From a checkpoint of a small transformer trained on Wikipedia.
Architecture: LayerNorm before each block, biases.
Training: a variant of Muon for these matrices, 539M tokens, 8231 steps.
Each number is 500 + 40 x the weight over its row's rms, rounded and kept within 0 to 999. Layers, rows and columns count from 0. Numbers have three digits each. The size before them is the row's rms in percent of the matrix's.

# layer 6 MLP down, 256x896, rms 0.0854, rows 93-255, columns 576-607
096:511561479526479500495529523489519454467514541457412542584475467536456463513523555546439517471460
097:496462594528521479459502565485414492462413537473523498539520512514524488454479558516477486469497
098:441456452496486508491501497402486481481526487438510540466489521485506456470554496557555465514517
097:406417510556553443517471377487458549484577497456466600513524470540460508531518457534490535483468
106:506563444463454462519506515478470535528564479452483517528542467452476517521489547569518471487497
099:427503504481412552535549493498572492474540527501462500465492505516493422401468511539460512565581
102:464532548520511474456444544493544486466532476485508515488527452540544515508477445485493461526456
105:528496494496548544519534486498516495463472535485523479444416480596579478577504550464468528498516
100:501449500448618529561566519567457447516552476551544516478560573443535502551604536476490508544510
098:497498491458611527497475435511493483475505533455527469472500454532468498503494562556487502498516
102:446566501524481567498483506432483528471549461523477585497410482491478483522509501499439540505515
100:476466551475450554482487436497524511523470483543468405467438455449462437487501513497465546468559
097:558547549501512576442441501496523476544450476520539493426473515495517437512494512504487535500477
099:570516518493509501439544449468528449453492498537532376567550609563410488402488496643565556463527
100:484435557491515502523484555521435544506509459462475482460524510438562448488478502558583507473508
108:465544536465490450547555443510541527361516493483500543552484502489523513510530515514480503524561
099:565527484487491458475479477487505550467498537583555400436541486423520538610479511556483472507519
104:452514463528465533500464439458477506575566508480494447513538543532481559458454478467498483497501
102:462464459512538540573505552503492491405421476487471511526434528511418548487523546505451456505483
103:499488476570548507608535576530534544508437519467496529589481508443482511485507468517504484478510
096:510550525538485445516406558460508534504441466551622495492513519513571573521532455527558564497451
102:522464474539458515433523560478519566441520455536507458473508482527538445525508504526525406526497
102:524518513441502472570543561509463490554528492490498415372533439508503449571541512472443518511517
099:460445427532470494486482486504460519505535526494528570515393540428502452536524515442393507514466
104:448492482536471531460465504514408430465514504437506393431525543546535524477510457446522481518508
100:515516521429516551448490522550494533487495532543449446459457490465499506544536526546443492535507
105:520459486462492506563501487495476370507471521482534505547567450470459541461534526523488515457463
100:443512461510520444534522438522476405469509495423518498513469519517529456491499479473444455496482
106:490464472511467443515451483494547479573440545498411487551497551476476486490540463512441573483474
101:488483427500484491537558450531438612473487489441491519578530548547485567543505498500541481520474
098:512501560539465554374459546478513465443462498557471460468480520490531542570490466523470510499473
095:573486493567455439366483504507478583519511567565545444484545584478524528493523556574455616480462
126:443412471511523510471492565519544539413427480585538510530476509487445476475512496466618492475472
095:439476461521454474524520494524460469494464516549502508443528462458521410483580506502484496519508
101:477448548548496491498520518476524524473530534531460516522461478556487473537452522531438468486535
097:478599486552530513494427489482512474539489574457423467517493516485551506531571480472489461543500
102:541473476503495514583477434495582487460471513506474544422527553486369517530425510493472465530469
098:514487432495484551495544520560532505515536486503506487445491474502450485514521455482515491463489
100:494436517499434566511490543470469455548494540505468464517469492503500466576567542493459518540513
102:628529498489478488567541415566462456511536469564496532471475487542452468455463491469525478470523
106:467402467489560491503515505558508498564571467492455590436521450455484482459476483464553570509490
100:539529450557468443410449505479548485535500528486414453515485530510518483567558466504439517518480
099:506534473495535561513496494506487550421507509538486432544513464505484468488480536484559495514566
097:596486569545510506435510471492537524473512518504453468493541478490496419558540493429520504440540
095:505562517468430580486429489493554529476399532511552422476477486468546492546487432561462545486530
098:507509533534461478514499528442573506530489482481514488550482503502449497498526479470482503565507
099:494537519580611411495505513531525494510569461511487486512455510486509495483517503560536418509447
098:503507479506479499516432535467530555517518511541510488515577453508502474521550482460524457468486
095:502486504513463491517449475451514518532493534444527498483554485476521429517465431498463468493483
101:532498480525487548492522425495457528521540541545493546544436513564554466447437475494454554515503
100:374521509472477472520451472494547495500504512503514498463452492564475461432483498530476479497500
095:469512500457431513470500530501477491441477485490500471501484473534459509490477420588551512382533
099:481524521553470504484492537490466437497497520538543399476440470471527458406459519472452528503498
094:412500514549548473498475471527547458446452533477499515581489499461493534511512530517451512488488
101:515478455475468510554493524506488528534457489588512566428543464532564499521433492482503505510528
096:530457583480492516484512486515494505454542521556526397573462464518484535601508536458461435479552
099:551493474495551496475501501507553496415470528494517409502534495526460502506557503463493521456473
105:509492472461439528509452552501568575512465513431474626571468548502491498516444492515487526503508
100:472529428512438502530531587520442490523563481502510484485531457494565502557554531516423492442514
102:538498472470492475551507512539460529441467502435482492482505528502489542418501516415501513534508
101:477502437500590499541444424514498472511479454487458593421457530542530520534502529432416510535462
098:514516500524524455452525447501560518549547509542516515453572521498510526442517506474439523473488
096:524518509503540480526465590457532479559498459555532471456497450464523479527475489456483495496472
104:482463517456453504538525529448544526518477441574505500611526459477442520594489506464551490501492
098:452485494465419542474527475485472537518563493477517554492490432477496501468528522492473571500540
096:555522568473477507581479494503500403454472429484434573442519548517489489495391460538444491491487
093:504474474464528456481499492563600516487473509548540418504503450469464494537493531432502477553473
104:452509503541471503573546499525519453493471494445482492507532556494579537463470555496477506478523
099:575460519501458450439494589563515576533485539479476495524539467422467503429525510485419529484471
103:478510490501496527503452492523483542483470423519424564460530466479428532463387523482369543447467
097:501537554467525448541468500437493435526484529469485540497568530509501505477556486436513590528459
097:497479530506521421518554425518481490443497497485470453452430431487511533508512522506511492544493
098:498532506476513546466509494458495562478525505561554498600523524497484488398506556484562497565543
098:480463510452495414369498561423509527518505475472496559506482513470541525526459453516543527522503
098:500442426486440569436511546520405489516477449463513499451456454539460442549514521471519519507460
107:506510450458521475481518434525544435530529486527533554478487472460575442516508508526545532462524
099:551427508505496516511455556482534599541512538471475426514515586531528472512454509492471537535460
098:516482501476490474561531449467514530541468465482452439476474575515450475443476547451511547477505
100:532486546517539535429525447500485513473507526535481533531511472439517561517451531499495459469485
098:500570470505527492519534480498444506536510465525481558461501517566502472507462457528519552493513
100:542521527454539414463514517469524485525466464524557581461491501536492510454474444557562503474488
102:549516501432451574440535522549470478438488443483518467512517585534510510507571525471499473538517
106:482558514492546472480489516535501439502504555488487524419505513458498450428541461495534517456446
097:509495573520526562494469493514464422528532476454481440498530569587533451500460472547555460522520
100:512512546548527539441485569437500569526466524564501580593415494488486450459560512493503437563557
113:466464476497530558493461496521487482326484526516504536414501516519501534510480539476452421429462
097:522516444549450510517513448530476506517476526481493501523541555516491532516477504528509407491484
101:518519553512494507477435479503471460529540481513496516409547512426502494489531526516466476491517
097:488490484539519554504459449519509520481502489499487531501579513562526510518471529504523556540501
099:534503522448564567507477483545546504504455464482504472473465530481545490529535507437461535496468
097:454580489410539509540453522475482422518550486544521531504481464518426515562480470520477482605515
098:537530506464470551410463523483459473550508492464515469512494506524524485458449573465467507578537
099:421547526496429455579567482421541473472504520534444473470560542535513444498462500479540506496501
097:449472515461473492544508457480453526444541517470481642445465445454491497474516461539495499513488
099:537575432454455551517587508480527510508500493449430407519582499555532504518485531462482561536502
101:514566482540518450480612467485497591447545488499553451455405502573473530462510521458506488552519
101:561495499457469520544518515471533446561447557459504445492489484473525572519521494510494505573629
098:425503561533551547521492448502539498504479548492545487465583483502536479446546515465483539450520
100:520555473535413438458462531453555528473464538462488511510474529429463524433510460479484462532517
099:437429571450506518551549555504545508485530546453496514525491499546483553502429542553577459502509
095:453471552463472482488586515514545468562485537436492534465482461546554564514470534501521462509482
095:484417502538519402484440449484500476465486412465481512455543501475506534566445526567534516486495
101:526550508499503531478511506510483516478523486516463501460529482501500520465565494487469483490492
096:555428458513537494541483487449481505480594468471494517490508478498531545408501538502535505479486
099:484494439525465569504578551523596529488457528533468491475567485478545460481593574516570544509416
100:507478538522516528555514518457578486443485483561473531488481511462461484530517472463525446568505
099:527449470516431512497598475478493505512471534522492497434485421535475443438446564471494514479555
096:469537452502484466529478527509463441441494509480449479481518564522572493521436450583464484543466
099:439505505486545486482478489546446506497491513496437456577471445471520477488505547530513497466516
118:488496564465532577472518527535483526510484511477489577457520466471511531529558519500584480477510
099:514479508511530518545524529489469468492527471464495544635532510521513445494479542546514516480510
099:491575482457534518502483467518532525478468546525473494581540570554473499517467433553422540536474
098:591549553466473491514474570500474491498505487549612499497486490518475505490516502454468577429484
101:472518511509509514516505465440543555495554477490557561563564561514557537486590534517545525528495
097:437495472497514510471565476469481521457486485452645580478537518592498538516471396526476496453510
098:513496493517536529432498467481524468459553518576498484511420497417527535608437511425464534528482
099:515466519508595451504517445446558508559465467427459497599447483536503502465463448533476480486531
099:539479524584502459421465390437499461453520535493535412504501479521536478520427463450491525482550
102:513496513465522457469456525527471471446447487559488535527538531474571486437466463448455532530514
100:459489438466507514489551569512529572551482559554533478520499480550522443507524431544571587496503
099:458492540515511542595543525507516503453520491494491508464586455536450501538515504493480458432504
095:466535560498483500510618488488532473524482511449541441554470461541505456525497487520518500472459
097:464541487513446534518530475526490532504529534556491590467542488520460576454420487509531467547526
099:527506524519557526499549581507448464464542524529506411528519579513475463428530547468499563574527
100:537485478538477542501468465509463517501563516507444555490537490457424454570530460524523495517463
101:493528447485499497510446479479564503502426486569451568639534448506423520498541458482522469417480
100:517455491486515497479481516512504395481513508522445627526499559534528490573527451459533463482519
099:385558515545421502448481466436571463464518484514462474523422429518447488458513471447501483520504
100:473462555499576448508521560497487581561515479527596520421480488466529495504524509493499552468470
101:490460441437453482509496572534473433516555456391592602525459455441467506520503426521521469536479
100:452528494508507542412513458541424527532485509454466519491484456511514536523544524487465511491455
103:564482408547421505518548524549487511499514485492482449522487563483505495506554487456409487500498
100:490564499499558536453522456506476468540508524520481515563504517463557462576514523521538488494456
102:565506537522497472560467528502564493548508502443422463510551522543507492500510475531493495533463
097:527570519485507495490564572518518486441513493490522479573544592388410409475552475482436475483520
094:430496548460448515448510484452499582512434511436463539476519531561495480537478490506486492462473
097:502553480518474448550473486477541471554446469505489482507483451484505439458538527536510436508580
098:491524456489623504537491559567485502535546546474528573552547528506533536484443559436531528528464
106:565570573493482518502538526480494460514443453544491499503467514532481544449443500587483491426536
101:568545461498541481468476484528452484492516435413492506507454511466504571501567466532476438571507
100:526471501522521428451492523549540568491533506478565497591560482505543494485460471511601504535554
096:495541479529526416476521518527419512488464490485493430503486462440512522432524460520506435520481
098:559418564533498574518528548494469441524605527507410648458511471438498456573547490526563490492495
099:480525507572486547449492508453460531478447478492510569427534524497458474523436520549562446499578
099:546576544547474503420471556481465500596458467530494513467521558528470506472522495502475471497503
099:473461534507509459560471450499533520474481547551432549556532427491482544567510540456572459462451
095:477509505527471485513515505500503497530455579532526503500509484472411554503531530433492477475485
099:462508538488539456482453489424512605552579569531469454450505575522481490475558521470502491510514
099:526532524525517487523493531514460537471595448463493506457487451414464496516460541523464528475515
098:502515511400548509494539559560449393517569540522544519568483525521507434469497494416480484475486
098:483484477429480540532479529511534452437577518513515596523527481479482511488472518467488500489505
103:504534405508542500533525502526567490496514460486470457565502505520577499481507578522555426532489
102:526532450539559534503508518494483451477464518458434437469516429468501539481409487496458473447462
099:493484462513590503431530471503410512480501465482470554600563509496509561503495466534496484560523
096:563534468458466489476392482530479496492515461487470435450537465464525460475471538457452535525529
099:492492515458460510492532443513487497509448496449497444534577432453488488516524504588472503552529
097:501544415494460573526541548510481520444484492534482487463513560439464526562553496502537512528486
100:531485482469520489509509492497436527521507482577526541609511466484497446532543484504558539476497
102:454449604470540519520484448499537528506438503389519510511510541500504485449458504524538451455539
102:535498441500574517506522493500464534555520561550497496504507524554487489473488521474507480493445
100:519553570534584486543505524481463422496493538470466436504501525512551523490446535500484463484471
105:493512532484562544583524454449456453502461537420481503574456530583489481463478481561587469519457
101:491499454507619508561558519457553492493510582516481544587517500517478544467566520505490478484500